Part of a small language model's weights.
Size: 14 layers, width 192, 3 heads of 64, MLP 768 squared ReLU, vocabulary 8192, 15.6M parameters.
Architecture: embeddings untied during training, normalized queries and keys, local attention windows, shifted keys, capped logits.
Each number is 128 + 24 x the weight over its row's rms, rounded and kept within 0 to 255. Layers, rows and columns count from 0. Numbers have three digits each. The size before them is the row's rms in percent of the matrix's.

# layer 10 attention value, 192x192, rms 0.0392, rows 29-173, columns 96-191
107:186132097090136119091151152145122148127101135149166138172123109111094104144133128125145119134125128089142142116103117129145097139107157121140149082133158072109087133106143145146119139133109125180161143096165142141179098144140107093147149155094144165127131106156084128099085144105133124141
093:104158088103120128130138116125120130141164139119162139177135125110134141152123156122134178113100150119097109152129108151121120161148055124108085088128108127124178141127140130138113072155097104128101143146151081129132108112095120118123117094132123108116143131081128108109142163138152118181
093:102158122148110123133161118124115131171112100138167108150117124130151092127094072135143091149136131161146143177096144147109103099122140117096085094131122138118110125100107158141161110099089160058152148110088094084145154120135125151150154142110142132129145160143133120137120104110130174125
099:126118173109155142123090079124129122138123154127096133095125144185135117127152123139151116140083145105130131144114097137115143142139156134121095134128137151101126124090123146137143128132125141150139151115127135123114111099127074125110133165091182148149128113147126104154152133107119111145
093:158129110144102132162086123113133108119127177089121128128168149136084130141156142188120150166101136139130117127153122089146152170108108121111120110132092109101111140111154120126102087125140132119150152127135129152138123114117159160178112128126157075150121121102115137136140070099098136128
105:134154139132119131104135126112140117129160146096122108194146093095141106151105090156116166158142095110108126153106114138094109157154145118107128152162155133102138134129129139091087104113136131123134140107089132138110102113106160161127131141121070111101176141066106163126154107146142113118
101:120140137155134138077111133153144108100118100130128161113095130138155124141106135124184124140157142135100108115126119162094145101104142134098183118139148107155114134098126144120112145150170135136208097144145142151127103147156115103124103137169106154113079121114137069136103125125093114119
105:114150141163152135142125115127140142101098136109137113117142108149122162113100128142136126066131148129131089123125149154119144130139175175151182086098140124152095144099128119114172088132128126110148126122135094137138117097147108086123101174109153158101125147190131131153109073127142116156
106:121158111166082125126096101106092197128117115134126116167130131122149125116127142131113099171139104128105101106091103112167123112100109131109108147137115125139115130095149115134149158147139115131154139105147142105128159172107153093113126104101184108133151138172111131148076130117154140160
098:122142095113131138109116063086128131108111128139168128129116128151093138069131155169113117132147098141133129142154179133171152153135149150064137141114124101116133109105118167134120166081131109105088154137156137112114145140113119119169121150124122150149155162156117150118121160147128150101
106:141142134086129137115162142072108154111110162121184146092133132100152145092125145148105156115135116117088168117162121164178152154133101128129118120119140127138094084127102143143128152144086135149088184124136142102153124114151112134109126128122183153127111136160126132137120185154117112131
103:153141121131116118175116085132084100139137137133130139168132146122150107153119121116107155089143136114101126110138123129180130110120123131121154134173119143122127130136085114120101127168111182169125147120090144130088147103129135139138153093184129151157106145095165120115108155123121128146
104:104136138131134142138115090146170181120136102154169106144149059119106123150089134162102132168129089129127100159124128075127101156154098183123185123135174171106107092089144126134099145089130132106092137104166155119105176145138136119123151094123124133142165140163133122085092125109158176105
112:146114146143130111140115147147126072076136136136123155125111112112109157115151103158129133133113140137133125085156095148156173176090139149154147130096160149102140165119141154152127095102122131129078156112125115100124138089141120133090099169101089114164086163162144126082136114068183153121
094:171144167132136129144107091119143142117093125121136148105136132145113145115176149147159114124096156131143147131071120113115109120141102123122100144104141157109147100111094152098164126124094105136143137109098131106133175082117145152111125142067123129168140121150139134118141114146143132091
092:156148117131084118120079133098124122113117166086112106129172108130119114139139152153111127166147140172162105157131150124109094141116129131080078102191142141124107106157102145142148146105111130121100124137175130145117138108146152134190152140111118132098146128105142112197107164165110160117
107:150143161137131084158128117139090131146137137113154111083120160093129126131171105142089184180138145135119099157127113141147142132095156067123128137122127115138151125136095144091143130099103144127116128142143137100143085099119098152134116139069124115140136155118138167154182110086129175136
085:151142147060146145121120122125117158150089152107123151137091104129163105113118122124132143102146153134099153117109136145150107119074115148143127137126143156112099073130133121150089162148137104141132141160113110152143138138139128174076137128148114126143174122078121136109120153141147115145
104:152151115142102128154089126116157111159135164113151145170124139161109101147128134136090181164114116109135110156166108136134122122153132145089082121108113165128141097149149128141137050097117131093131135156154145131128153148126082158128101126159132058117143127108132186152164088124128125131
103:132139158122105139117145102154116098138108123116094125126148117131129108119065124159145132144082111130155089140129131095102123110099176156136122139121074114116116117156143132122145098076109149141068097092106131149112110125114142141122149122153121132119133132202131117108111111137143135125
094:098129139110161184119148127135142110136138108121132132106118106156142134099138102170119101130108119196121152140086111178128107124139101106121118126131115104114146129125110093084133106147153149130148151142148159103148111120143152103140123143145146164119097147132102116127129163126130147146
103:133140131148144112103139107141124087173139108144133169127135130115156138104139138114089128105092140155096116119176112141154114152168121129129159165084117131121139129095108147111085129126127130134078178117161140129173157082090112131140127157146120135091098131135164165140098131144072123091
092:147112126125102126100111160109102142104170124130107091097152104109138116147147140171108126158138130156145165169076110139152116119110112110113155055145119143099106143104117103108141075148129115110135121101125113142160167126113136150167101117118130139108155137130123131107134117085140176094
096:093156124136122131149165109101135141158137120128146131153119101116137114118148103123122100123103171111148103163117115135169123154114115160169099108093165167161100069117108119110143102120131088107115113168094123124134117107114135168127136115108125070098157155182144167150124116108137150134
100:106129168128150106131102115086119148117169081137118122108122135121173133110132148112095134123087134129122123137160136137125141157172056128152116145148075155128157106145134154169158149070097140129080165103107172143093144156120107102104145159134113107134131145128156147127117133144138170148
097:088090134138150090144130145150124103142158120116141159094130091072108136096122108097116166135098125149117144150100113150136145125121139124137080134132105137117189120127114146114099087125101110149154126125159149131135137137168109112135100094110151170157150123158175078118137117129166126167
099:174135168120159150103091122106127099108154116120130134159162150121135114121138082099092095116112080103172143150125118083106120101160119141140139109135158163112131120072144149138156127105144149127138112113114130125133162126150079123090081140129127156165098121134134192090146146161104134128
091:103154103169101121140144126133150133111125107112128126128142106158153156080128141143120140164149139122092126135167162179099096141155131134136157105125126118117096139128109113141166125146132119122130190110116107144199160137157136082121103124131093122098148137138124141126094113141124113093
089:154128138152072141150097130117153183125092107156144080093130128118153171140127157107149145166132118119116140138144147098174124106175144136112114111134125154112100119170153139155079116110124102139090148111117131126128137099132127135144224078122148074101142098128099134156128112151111172091
102:163161089157114112137172145162115115143184074137119129100149120136088143145167175139102124134112146135164142129150138111086120130135082120106112159066104132125136157162099118173110149118177134132142110137113144077130162107085126150106139143119119142143115169097136169126099114128135111134
102:134134095148134123140118146119166128130125155153176082186150123136128109106133113130063181132123113110150111101130088167104153205133141122080111151134119140090122120117111142159122100108120150089151187092121142105124151135133143130122161156087141101137189164142123140109115086127155133095
097:141150128143177121112155197161130126082093083172155121104132137056153109155148129134108181110112105134144134148099143141134148119100130123135123103114135115116105131138127110155172163111116099200109131154127118119119141134114101128102112114085155138111120130150123115152108141115137173106
107:080116170130090130143117124134131153094117124166130125127177089157171126095102114154140116163135124119086130102120091175100124132131164138137151161129084164110100122127141094152175113102084090120133130146118145128103143103118131139105125104119176101152149091145126171127091095119153173111
094:181072105125136127165105118102135105137123172126144113169137125119129127089124145131134104141158108081120116163150170131107146141142128095169119104137122140146105111120109132140149100144117160179123099102116093117134125143125151115118129103093206125132142097107087087153145109175155126148
086:136120147155111155157118145157104111159112190113065096128156124123138121124149142143077122092118160125172098122157113084087120119145100160125087110157113151068148164116143117141145109132110172100116152132102125113159151121131098134175166117139138131139178171110103134119130135164143170135
099:150141120120093116104135088105133190172148111131139139053147136126081099115122168125127153139092169113142146140119106159134157152143057165180171107123146133133102128125124160146100094128137121100143122116095080146108143127137111156131132107141118107173118160077106152138163071149150097099
096:123133131112104133129145132134144105132200115138102148127129146171092090162098102162142145104127117151122143176153133155112150107123081115119121123118126142115145125097120137134152154136181125105169091141115126107120145156140129115120167139175148083122113134115082085128093089099123133120
100:156137146104127142107093164136115116083138130167135153170137190139177122079134110140151115098085130107110133155115102172131161110127166185188141116138155072148121123125136120114104172084086099150140144161075123119134108126138104152096137114109084091131154123154090127139107116114109093125
089:156149087090097122153139132137121147140124131118102127136115105137128100116104140138111167135152103116087134119132127095124118157125141176137132114088124136146149107137145141125133067097139127105104130113141106128107115127133091124123160120148128121151133138152190105123112100110101154118
103:133114090160145100112127118120093119103130146124164165154138118132119160125137068155135091128091186116173111175120094106149147145126140119132120112137145058147135113097098137125164095100134147094105095155120099094140138130123166112147134127130155158090150137156127103109146134148061156125
087:122134131145125114129107113132097128100122142137103130142140122099161128122102123164111141115075101150121137103136118138136164117144142143122102142089145136134153096121126112166131193122128133161089132168133123072069108135108092110143098128127113125120117132133149150077156116130166140141
086:112113104120115138095124118148141118109157165147144098133097152127119082122102128163127108145143142130101152095155126138125168204139122133142095136097110139153123131124141137087113153125108120106177073172161160147111143117128130117099133155096181114179147183122158111103125153124128127141
102:135100153130166151132143154109091155106097136111118130115128107089100134101114166120143128129110140167132096152147156129112110133121157108121134096139086139135111142147088115116139143103141105108105141121135158110164099155145152124162157106094080122125169171158152144113143180113128153176
089:119152128135134112137091147132097097128138164116163110104127090161163090162141115135159167139121134104140151152115119098102079135091134160095144132171099150157151103123101110126117089150117148161096143110137117120138095099142134108115110120141138110118104111120149144120147107122138109135
095:143171146118155102106136110112155154113113124165127111162137151116086106093110147109144106117150122119156146124116183147145117129112120139083130137099092145104130071090152121096106126191163086130149130160125151137132111170134116114105106105119164125127140139071174141121143147148091160145
092:115099154116119110123097140136122149150091107107146117064123161108100162112105159136100162123122110144081136181129060160141137160099125153171163125136109105160141134142137127106126148142157134133127153115112073148137139125155090116130120155145106131160118140100138144123120100128141143176
085:134129137112131169164129105072151094097109129094136139105150177164130124132142133143116150103167115187168128144126139111110136097112137117107079087115078090155116148145126095126159088109117179110120123133093102143129132118153120115123118111156126127079112083197118139128098126161111155158
086:105134139122099130105130173097124155167119131112070130169113130129114095120148124137136163085112117143189156157151123112157079120126123092109165127145153120109136112151108111112156157117122134114131132161169103123083148154130090100134147102152119119073133127145145099116160138113122128077
089:158162151147098165150123161102177142153093101140108146152093117084136106164167169116141114105091177157076155097138146100137132122087125143141140152107142094126120125136098118144118104127102097123098128107121132164113090151113151170148140105130122119160151118103161118130135131141121093144
098:138151112142135158174160166108116150107074132106131150098098145122097166110136137116132105124124118096122121145077126110082142096106145157110124190178163156148090103160172141105137144085070127161119131129147126155103126111092117141133096137128096133174099112107097150134119109153159107103
090:121145133118127128161155181125158123130120127152104171168137136090127123136111102115153107079119142168148169141102153150109160164098159117106111180124114108140124103116115122118158140110134141132120112179138113087116154106127116107146185149089138121162127148092103079116116117168148101140
097:134116141092135097114134149126122104121132137090146144125122113122124128082107160144149143137103141085156102146104114099169090137131123143161164109130151152145090161113116138164136139049067147130118117098133142109116077156115107135121124099144118107133122162147128194122186126179111140118
095:124117162116159111120124158115168115095112108151128154130129120121094130145119150124121197143142125140145175092122166130156090067118166104128155132138075114092146151118153140150136148116106134115133177160146102157107153089127170122104121109168118161100111119123137116088125143132106130138
098:114081108080087113136172143138152125118064148137099118094145108153124120130116144152098112139138156110100110143121106134093090131124111152137136115163123124134133170121128112139130133141104099123118100149142117159126095109122122178135144131170115154149135137150108128139082102141088115089
088:147154091130129130119084140104154133114183141161167122163116122130166120126155144126101140136140137068111129121127115104138155103128108127101128179113092105124156088113135097132084128151114126144104108155121132146133140130104122106110133139121154120156120120109116102125129092145144097139
099:098125128158151094157086149128126122143100123069102116090156100156102127174165155167131107162175069099141128094135138096107101153154175104124141124121149166097115143146148085124145092165136107123109125082143119122113142140121114107136163163122114142140130134120163161119125137137156085144
098:156123076108117139146153105129097120123139106155153148146106128153121098166153125145118142116158117164130148116141127149154145123138161182115140165106149109127105133150103127108115144140098118111136095101140080156136127150144112113117107136135091100101148125134138128163127056146152136115
089:106095152136077158111093087124150144095181138087141126129134124121138153135125116160080126123104145128111148182144158144150129142087115155093125153116147105102116091142132117131088122153116127138138114144140128106144133184132149126120126101122102086131085104119081137078122118135166162097
090:118105114127104170112154201114128146162107106069112143160130109153109165072129154152110138124119122127121171149102158082174123114111106104125126145139142102118136149098131110163179146142158123089134145089122145127105142157101108082131148133131112120136080116144148139105129123125162090146
086:125136121091084145089190079107146148134148137151126145130140124165128152140134099134129124131139144117078141143124106115134114154108125142149099145171172089086120144085118129130114140144118126138127082155121095151164087121112108136117133118117123112092117106109118150145112157131139129100
108:107134141123063103111124157145143112104136130146089134135139162121148144094088116156105106124164179164120089108133145185123157160102141089076146147145135109138144139124155139114144127154095109112075128100124129105113117121136159114152123118113142125121107136104119178148160131138129131120
094:199193126154143142159175120132116112112146145147136095131129118071120112096117104157108091095149138141144136120119146128122132105143136144137140131138097139126143149133123166131107101154093088126119120130126122087102151100086123115136171091096149166138144143136108095109148144149147098084
088:118163171097126116150114112135116147161147115137151149154098155144088136121124109131142098110134167108165128112111150098103125117146112073107115129156125108129101130129125128125113099146163143138175113155137174070187137127082121108135172128064154125143120151175159102083123155094125146153
093:090091158136162107143133101153126155130119167095145169110130083086108127133147147105149113098109137118142152158132111152138104123157162108116105102118186156117107146112136193146136160108123152144093114155157103117150139145140151164114134098121118106095138137124107122073138096128178161142
087:140129147141152104148141113095136132145128093105156134109135162075148149103105122124099109129119106125132136157118151115155135096092103128112141151138122162138119138131106109082148139161143169176126156101108139096140164091107113141123140102105118140141106116167084183133151140099107118138
106:134105182143156126105134171113124116189089126091139135130118129122130153080098151164139129097099165164174137118147151130116127157130151181096175145145103152116123107138104115159141112099117099143148155118131157099095126137133130104130125116101146117126133105115117107135130189159118093126
094:108143143115102094208104093161078112114130150110073083128120137142149113141150137170127145159149127134150160103137162107085177143129151119109122161154112147123157095156142113087119143132143110126119141087108147116128131112060109068157106142137101152123131105154102099095103090106084113143
097:139141165108133131093153103112162147139147133110121115179152170153107123084127159131126086120123162136107147167104130157124092127154085124116126104123142128108118117138113108126132114125144099139130080117089159169153150219101110150114117078139113103162113121153106132125135072096147137141
102:091189161139166150120152124167137081140154154134127115123128130114109106111103105085110124139149110159152129130079175144120145120100141107140104102151131136099112189077101107145195123104159159103114113160129090157156135119110177083139142136152164137135146137150112154147135130108136120122
090:148093128136126132139115135189142109098106136114165136101125114137118154115145120113075097132153083104121128117146118130136151162158120116176138119106099106129084121129140112123143075131103135085117112134166115112165178115107114118108120127127123144166146130124175130149114090146174131162
095:156127148131126151142154148123186111166147159165117120114061126106103126109087148107109125147136115122162134120105148087173103113121142115132155114079079139124114153142131175155121110102148106146123127119054108119078118120130124126162154100137142146117092108147178094135122114135129147117
087:097095117118145086144112144120125121159129127143127096137149116165171175162130133119166103156120138124111136145101095114107085119117158134122132140101092146079102115192123188135103115110129133133144095145153180096121120082103109165142162148144117157118106121115112099139157105125117150115
098:133133098131110165111142150105192152116121133153151173130108173147093161094122119094130139138091097099098145078116131195123150143162115141155098119128147147137111147133145129135096125111107135122136113114126137193116100095132103118134137150113147144150100164070128101100119120085118149094
091:120125146077145126139124111082100119127144135122135087141127127119140114146107137157134104115131175128137125140170149150100130102153104106079139155145095149107115137082078165133152140151137123118131140127106115140134116119116121139127161174118137046118073129127175106165147152133110102112
090:097112133130132159126167145150170103136146089129137111121100125100134098166128159113155127148143109184161095130119124106157089150191095144134141093114151153095105135103098125160149126104141095140164162144127140098102139147156138124151161141148138111129139100180129160138083119099121100130
102:107144105152151104119129156148126095125096125126104159128165134178137124123179147140143098164140147145131177111131110143186133126139152164113154145142129126099137150162123104128160120130118134127088123125114121151101135116140111115074129124142114123162117168087144147161117148184110076169
092:091069142127125135108146112073125098151114105097121170139108102127123113123126079105143125121106152161126141147154112140117129144135116110127142108147112158153139157141112149130127144125137121119188103122124102115123164151099092134150110083165160124082158139130157145131118157088187134113
098:193132084125134164103125124135147119126139136154139157200123118115127122126093103127074108113127117110077123071122158135122135120111117103090140140128149135165166082149137144133100143179130148114153107148167134112142091116137127116139142168062191144111115121116110107155113092088167124098
076:147134145130112137133159127143136139115153140140133156153147129153139119106129147125128107100143131155161117133155181157099108105083146161166104101088125125095136147166081143110133096107158103114150136135141212102132125153161141158065102102154086101124123142124105113103108132142128118145
098:107160093136135111088130135171125130113105110142179144109108111135145148141138125113129129186144080113108090090063105154174125151127133156145133150123144117096137159133128110096098148118109149101108129111155090127107118154150118102082131091133124129156190147131099187145117128155117174120
091:116129140151181130128091132146127121162159137120134122176148091093105121165111139129127162137106128092192157110158139113132107121117126161126140076097124118143097131127126113131098138136138125161158114129124123131131143136138134116084136100137119072132152113135142144106097170140130131187
098:087119158119108119086135099126139131116164152073175168141118117117171158153138073171127174153103171100147153139172095116188126149097117146110116124150107062125137100120105138132120168123119136127144131135110138167115151127152109153131094126140101146110134137125155133099121174161114142093
095:127180122110083136142095140139143132123144140159133115144089102102119116123111106149113143104114139109104181155152082123097122098092103120155134101148160094117168126127103156101145142127088150118145124111101125116144141140157148082110141144073115126113120121136121048130102138122181123137
084:142159140132118130145095130128103090098141134142103110118130136120139144189117171105106118122099119184123122154095157157096148122131138180147116144095139161103116154141116117150156103135141113100103120107111157112151128115082109127124131147148097107076112142082128074132099096159110117170
101:184109155115156147115139128133114106136133081143133111113098126137141121135114184151107170172161127128153132105147149134111133138124127129121157107104109094148117123129135104120150142084125081120154154081112172183109143117135085138162133126138129155120131062131143116117127094135125157137
099:159103117120112150123134164132116090151161149144167132135079043132172131115114150142143143162154103175110149154135143126112111110115088111087104125102146164168164104120140130127167136124152129139137112133115158174126134133080143164085112127146164097157141118107087166155107114096140144140
094:112158126089105138161154086132118134130192109136162116121146126075116133115098148161146138111159134121126192129129172163104120123110102118121136103124113163124170098113099126096153155151160120116160100085119125150140150091178103122123191115105134150130146122114144101097120118073138143094
097:150113113132163119137136116138133132139117147130165141059122160121111156151118171107113139141170105136107108142137090129092130153098132123104145128107147142117136106118195111126094119120143123135119123134140134116114107127167178122090132163115105100122152091083133161095125089127132139119
098:145144157175135153104140089135127114173132186152159120140158123151117139092125157134122139113158098119177145107118130154097150112150130163169115089131106126113144119176138115093122121130101124098098113108115147156133137088125092150109145076163121127103090082136092132126111117105093115151
087:169154091144133086129102109148131105083129150142125138155124112109184149129124084123102121166115125127120115115147156150146135180128184141155094095138106078097134142144147109151100142126108154095118145128137141125126131139080177117103111158125137131171142135125133144121116098133130152180
094:117097151107155132088122128139107161128151135147127129107133113161145067133111106072113072128169141146117118111193131145116159138120099146160112130114142132138144119098137147104114116116161134113148103154108130170144117099168139158106137201133116153113116188114132126124149101133139110114
097:122138136087155177114139110122108144091127094116142123151169096154124175163146135135112149169131145123146130111087128128125093189157111150150104129145144130082121087130127114108189147086102115114136106121122121107111158098161150130122167117095121118138123123122083118135111161133121135091
101:134121108139111160144122136131111128120141124091112150084097118125144158175141164135110113110169136108121141099140112132079124146134157190126117097127136086156092136114150118109107100117150162174114143123124102100151123136174170147133107138163159154169136118148154121059118124154136122114
094:135102138156134133113102149110125144134132147135120121091129107144136153122150180105169158149113114110116135127130095124152123109113147145117128150159136122105093116106179093085130137160102129162153150086125139138124124101144091124122125120146113121092068123116162133095114145150097129063
101:143103115091144144134100099096142144080087120153110132146147117155139140157171121123118087127114159139126137176120128136104129085113130165145147128175181099141121145132166086146119131079131173088119107089103165153126108151140142149158100108130124160123095131137161117167107120143116171135
098:125115142160148114127139072137172129120144122117144133154165171092115159100103107138111099164160132101122104106124139098128124130116129102136155085133132179084177116136141137074126132148140155126132130148202170135075181137148118145140143110131157167110127086124115131130093109127114184147
097:135131146098072128165150144123098182173113164134160129099116128156116100098169113076141161117072125115127145157089099095139116151172099123142092154137118172121102129164155096129121098111096147119175108121106127136143148170141109126133142162117135120158137141134102125121139165109131145104
103:111144082117122141127122109141084095154169188164160185133089125151139159137154149134132133125127110119111125138153123169079126111096174155089103122111123140127121085184113101141092092141063115143129158130141150072125139132119092136114121153120145121157144096129089144126132137105130092143
088:132132098126074148139111143122133166069141133134133138086125139141154161114088124128143131162124121127119136128146126161114161127104120143131163139108127115198174136140122117117079119120149130114113116135104135117132127078109073136123124194132157143135105124064102138130113115101146135125
104:120132089110122141132130147093108116163127118119108072126144102123157106140135159142109137160103169111130124156134108157092114116178137117098099145191158155130127152152097176114150128143141153111135136112098120143140129163111143143103155134126127091147082137088112134110094143111177145117
105:162109121106097122094151114155143128086133157148124117125101155169160138151091129135142158115135094153093161099122103126075094162132138139127143088074123171120109097111177134147095139114143150113163089101128129163101146134114147121125100167082114111148171104121114162136132110121091103142
104:136154115125127143131089159161086080143145162189145142171090145118097120104149088109126127110145111133157146119097129119084128106101157153100153142146130101128127119124108137096164136137121134133171074162118126116154159160159105130111133121162183149169138075155134132114069171120131153115
111:139129147115112155117075134088174106105158166150094149132111136118131118148118136143149126145134144129183133147152132136097152134130123107125120159124143132148141149139103110095150100112104106134158084105168160138121150145117133124162140118102113118154085076165152094144076135120182130132
102:131079147095113138123118131097102120114120107132173151107104112140156158140137132152114143135145158126138160115134152131144114106142138088131115148105122186152148112149128123134120098119119120109152150144103106103159187069120135116135121092153135114115123139130138101137084110128117124136
110:119143113149162136142139149162129114140149124133146133155097125113136129124106137126080114129162090140135147144114145102103105137136111131156143113200140092121137139121159126085128180142118100126138091129102105121125130115115106100152119110143129159093123155111154117104098096137143153125
111:148107163160160121137144142148144179121159115150165147130120136136108107105103119118159158122113138140113116116110121118187114134153144126124174108165130153134080129118128177135129106129080092134177134103103111182100128073143132139099114101140134082139145142136123110133089126123141063144
107:185114167134105107119112133119122138116118105109123147103087133181087094157151142153119158118095127132125134168125146121138180131136120106126128143137122103100126177108144130157122102110114129132112117160116138143124107163097176070126126139140152133115133104121105130139109133143130102102
106:105144098141091122139140088119112120131150165114144086135132115127117144132132134088118132124171149153104137113111121107157108147103125180124131068108137089141123118112125145165116145108117109151145176168122170109119130137183139116122115113144071140134097150142103106127114140121123162115
116:095161104133128158148120177118123152125145136133124098131135089114091132101081142077110113074139119126137115121117144120171148080093139144168137134143133108109105160148161094123145113155129068113128099096149178113126141125108106138129115105136108137140131105144110149157101111151174134122
104:107160102150126144147173145138160116102143142118131122145115108091117108119111138103098143086161118125124094136190126120098149126099142095139161128163146133132159114141112151105128144157120131162085101128107171115136148087146151134117160147120144135127142125111129155122129154138160153143
106:095132142138175125080095145120184130139143131130115110167144142157102158125131092108126101084085140137147156123119090100167141108115127144159126142116102151149134175153159123091119130129131123095157118124116167120138131110175075132155166115130144127147113082142162109140131107113126124094
104:131134177103096108105155146142101143139164156130084158155135170088126127113122114123113112127147127113153147113100140107112123113142104076136083140135120121140119156128127114075121132159119116130104118133150102122122119152133136123116139098098104155143126130112120119113070130167141171123
097:127113132177120124153148109175133144118173127118145091160103117120146156104088144110120152142158164140099083139159125111118105145104104145120163137114162154123108128128125173173122148109140126172106106100098123117147147113138113112147170124135116137140164116132150101113079140103095113148
111:122123123128114123134136147086108121164154126124152114154096116111096123114093110108121104160122115142099154132127145142112095159093129119172140116086113138102089169091122084130105117154115132131130175147157139148126131127107166134130126128166097141139121134122174121119156112093147189102
126:136079114096133141080129140113139143159124108122144094128159155137072100142128150137139092082136097150185138095119127121137106087094136163120101099105156121119129130117115110118098127173142135107094149119122115168134140152129114118131151164171120163146076085121132160108129132148155139131
112:121096158116185086161130111112167142117147122113080117153116122119145117130096100122180199119146161140121138105121132106112129148146140125099133107084166163125135142118119099127125103101111137124150119149102131130094119160132130100121134118110122087178145129139125153098145136101134105109
101:107159136112162110122180154121149120167122100113120111146116138125115138106131149138112177142104148149123105138182183152115085124140081107115097084115108142080110120144119051111123137117161153141129153134112131110139088111153150103113131125122118129120135116132105148150140119168083191136
115:152155119133121148140107114159144089132114112116141148163132157113101098108117078135125078120142184141154115102112118149138125162134130098174138125150120097069103159119094123130129128147084130114101112120151111107152163129127101157144105129142106172047117137124125152162132127112138107121
105:132132118153127111134105125125109095123141122128172121158147101090155132114156120161113107112115183100102152164152134134076109122176105146154164112190133128141152135149088136116168125143116103147154143127128076133110065136132082124132130123135142149109148115128091159125164151114175138126
121:152122152118129104124079139104118111122137136182094132098126117115155094102144108126157155129154125139137149147128128108108133129115122076123152127110126108117150097117163118055147096174138133131178091152120149156156140161153176140095101146137106098093066139136143100147132157109143120146
101:117138081125106118128165113142111141139115153160136131137135105114135134128135146117069101117142108139087114111144114109151135200155072152117142113131089120145134111117105157092110145159099113135140147145124102110146141125179139115107105155127093126126114138141110121127114145126118112093
116:123103142141129147143145129132100133095171120132161094090099184124134140111126153192147180184120122140100184106100139131135119122131104101122130073101125094104088114151137152120127150142089101143101127147127113161126163086134137172126143175124119098119091143134157138141151121159107131117
093:118122142147123095152096129093144108147107137131139130118123197151121140176075158162123152118142153142134112104106101112114131143094147161103137110190123158127092101099140159097143098095092141140126111154149124110163147080156137109133132132156120096111155158117148128120095124118142154097
108:144116138121145125141114121115190091142100164106121154124180111143079132100117129144133108081129123144122163085106139124088107131150134123121132139162144154142151160150124143156102079140107154144132057152142164145104121096121121120105138087154144127131075145136127097146117110115117139082
107:142149118138137110097154111127104140129088079142167150131123131168173111162161089114128153112119084107157155154114146137145167182138145145104162125125150126140126072130078114148103119115144146079113166069138162132087147140101166086142139142132065130136113135139087091116180125103105176140
096:096083135046124108128143209085149174157131137142102103123129125112133114145135141167130091108095150135109087119129121124138187164110138105169140151096105164165124107177113145129093134111123111131106168081153123145147160090131157125120122126117118159117157156126172139137114120098120125122
109:108161136131130123145094116102162128138156103145138092149174136109116144104144120120141154095180096096108131140116163153143135140111112113125163110105093099092115091155165065155134126115106131141112172122144127148130128143167137149150084118086139079147139109152150138122153102108103142110
109:085151111150126135117079130145147167135149158141133165116134096116116125105140101126097135106143129132102119159130165150139161126154058086147138118123143113168153156103118156187128119124126136091101121124152176119146155119120104124143139116080164158126121163135093132129133103117151122100
110:107161139124143151129090118132142081157080133104166132136154148152117149101146119149137114123154138119126148137091163089133127153122163161114156112082099080157130125079143160112111103135122178129121126139136176114148115141134098079116130110178111174110077132151113128099164146091130093138
106:104132117120132121099101154119181149120091181094164100105111121093105108156131139161163116084107137137120142114160096116076149131104185092129157131133147142144139139095112195133162116137109097157146081173144106139102162114134143134188122136115176125133106084107101112181126092136148110075
116:157085123126172104131091128135120116164106094161143149105121157076074124116141140100116156095074125154141118112116107113114117132142129119085108131138073122141151151090127083068153080154124132111149146107167145125151151155141148130146137170137129113111123116155152143112138145137155131153
105:161143114132155153166137117143138123104117100143123101150130171148117111107098094114097125131159166117143140125079121142102165125144089122144113119149126096134151113128115125170125108120130110147082109135134130111160144181141111133126099144138112139101108132179144144124091113136188129126
106:140170126152119131148114110146084121177116147137105141167126152151166137134121102117146126075136080139105131137112110104114114128170143117093168150158175104127097132144145138151145121118102086173133114145112077163132131154077087107095121103105139123130064139140113150154126090150120105151
101:095129107138120130155080172114113155125169135091129145164102085116147090082133121128072072102137163099096115196122140134155142125144102136148134125123153125151168149142126152167129116148100097139114104106144140086159144104103091076120128103145112166100170124158150103111106124117140166131
104:106146120150103100132160138104121127170151126125122122144127121116137154125118134179092121143129136140093155147125154099127190113135079144138146124192135112124120136114089113119155173110117119167119081155102146117108141172176171108092129116130104113125107126167135113124075173139133119120
107:132111137127172134167109120123152142097109139113145117089172149104147121122120121077127122093145119157152148097109096090154190116090152116159103099119124155105092096119139148139090132166145165109101107120156160122166126108146135130077116112119114143115137118086136135180106127151145146141
104:109151110172108131174123090144131116104121142109105133111101105123150161122114111131111115121156120132127127168132124135115098162118155106093127096107124111122141125139118116134146088115078104128108143143080108146144143146129109119160124146119108120118116113128134115132106123134135138140
104:137117124111130119102125086115107110113150125108135127096104141121106167095132100090130152094119118115123167136085160163135135135178121137142178114103140080103139145125111139117118144156096131111126139162123103155122147107133120132138091128141131113143168154099123127105186100107169163161
107:116156114108102133112126162149142100121114122092125134101156128116075123161146153171130101115163110154169191147127180136116120084112131147127078116120133130152130127116095151092104098112138119132138112117109111146122155113114135141159150145143129149150096125126157143143128081125112154128
099:094157106144131100146131139096157115107126154167123130096120149086174086133099097133126146159097139102125146138139114125121078108141124105138098102129159115120183123129118100133120179089152131136134135123180138119153130096130140151143125144154146096117153129126147116156112120148117147110
110:167117114110133139133092126139115099159177135117098123170131124122159109183137108185168124113156147114169120117087140092075137119137184104097190159142130118179112111107122109133149147147127101139138118138076118132105108132113133133118141151089126115145180109116183120120112136120106115096
106:121123083136135162109125093097124118144120120114127134167165118150128130059123088107156133127113108100144085167148155164091139109141141139086130177142171090128135078136127142161149116129142138114141101103106130118139118181130075125121092072118170130143121121137127149145108129149165129181
112:135093151102139122116145102113086166120121123156165151157176128107125134111102127142109127116113123129114147164090128173170103125160114107141103152105096135144123126139118130122138144116120116113099155127122129168105123137148132131148144117166145075102119147113144160105146175150090134113
108:126110127134148141123076111107181121150091114078078144097148124109139143164143166088181118108099145185115119083147109099136111069125175091081136127130142163172145155153096156108148118160136122110193148110103172131153124094146133162133116150163094131162136107116127147145143140141131091148
107:116148115108114142149111097123131142136132113134093098129152158176126105161083166093123136144132104144143177135131123142151106088090099150117109160138130128081109125152150157088147132104097153133128096141156156131136161139129116108106093132142086091102156150134179173125095151170135157136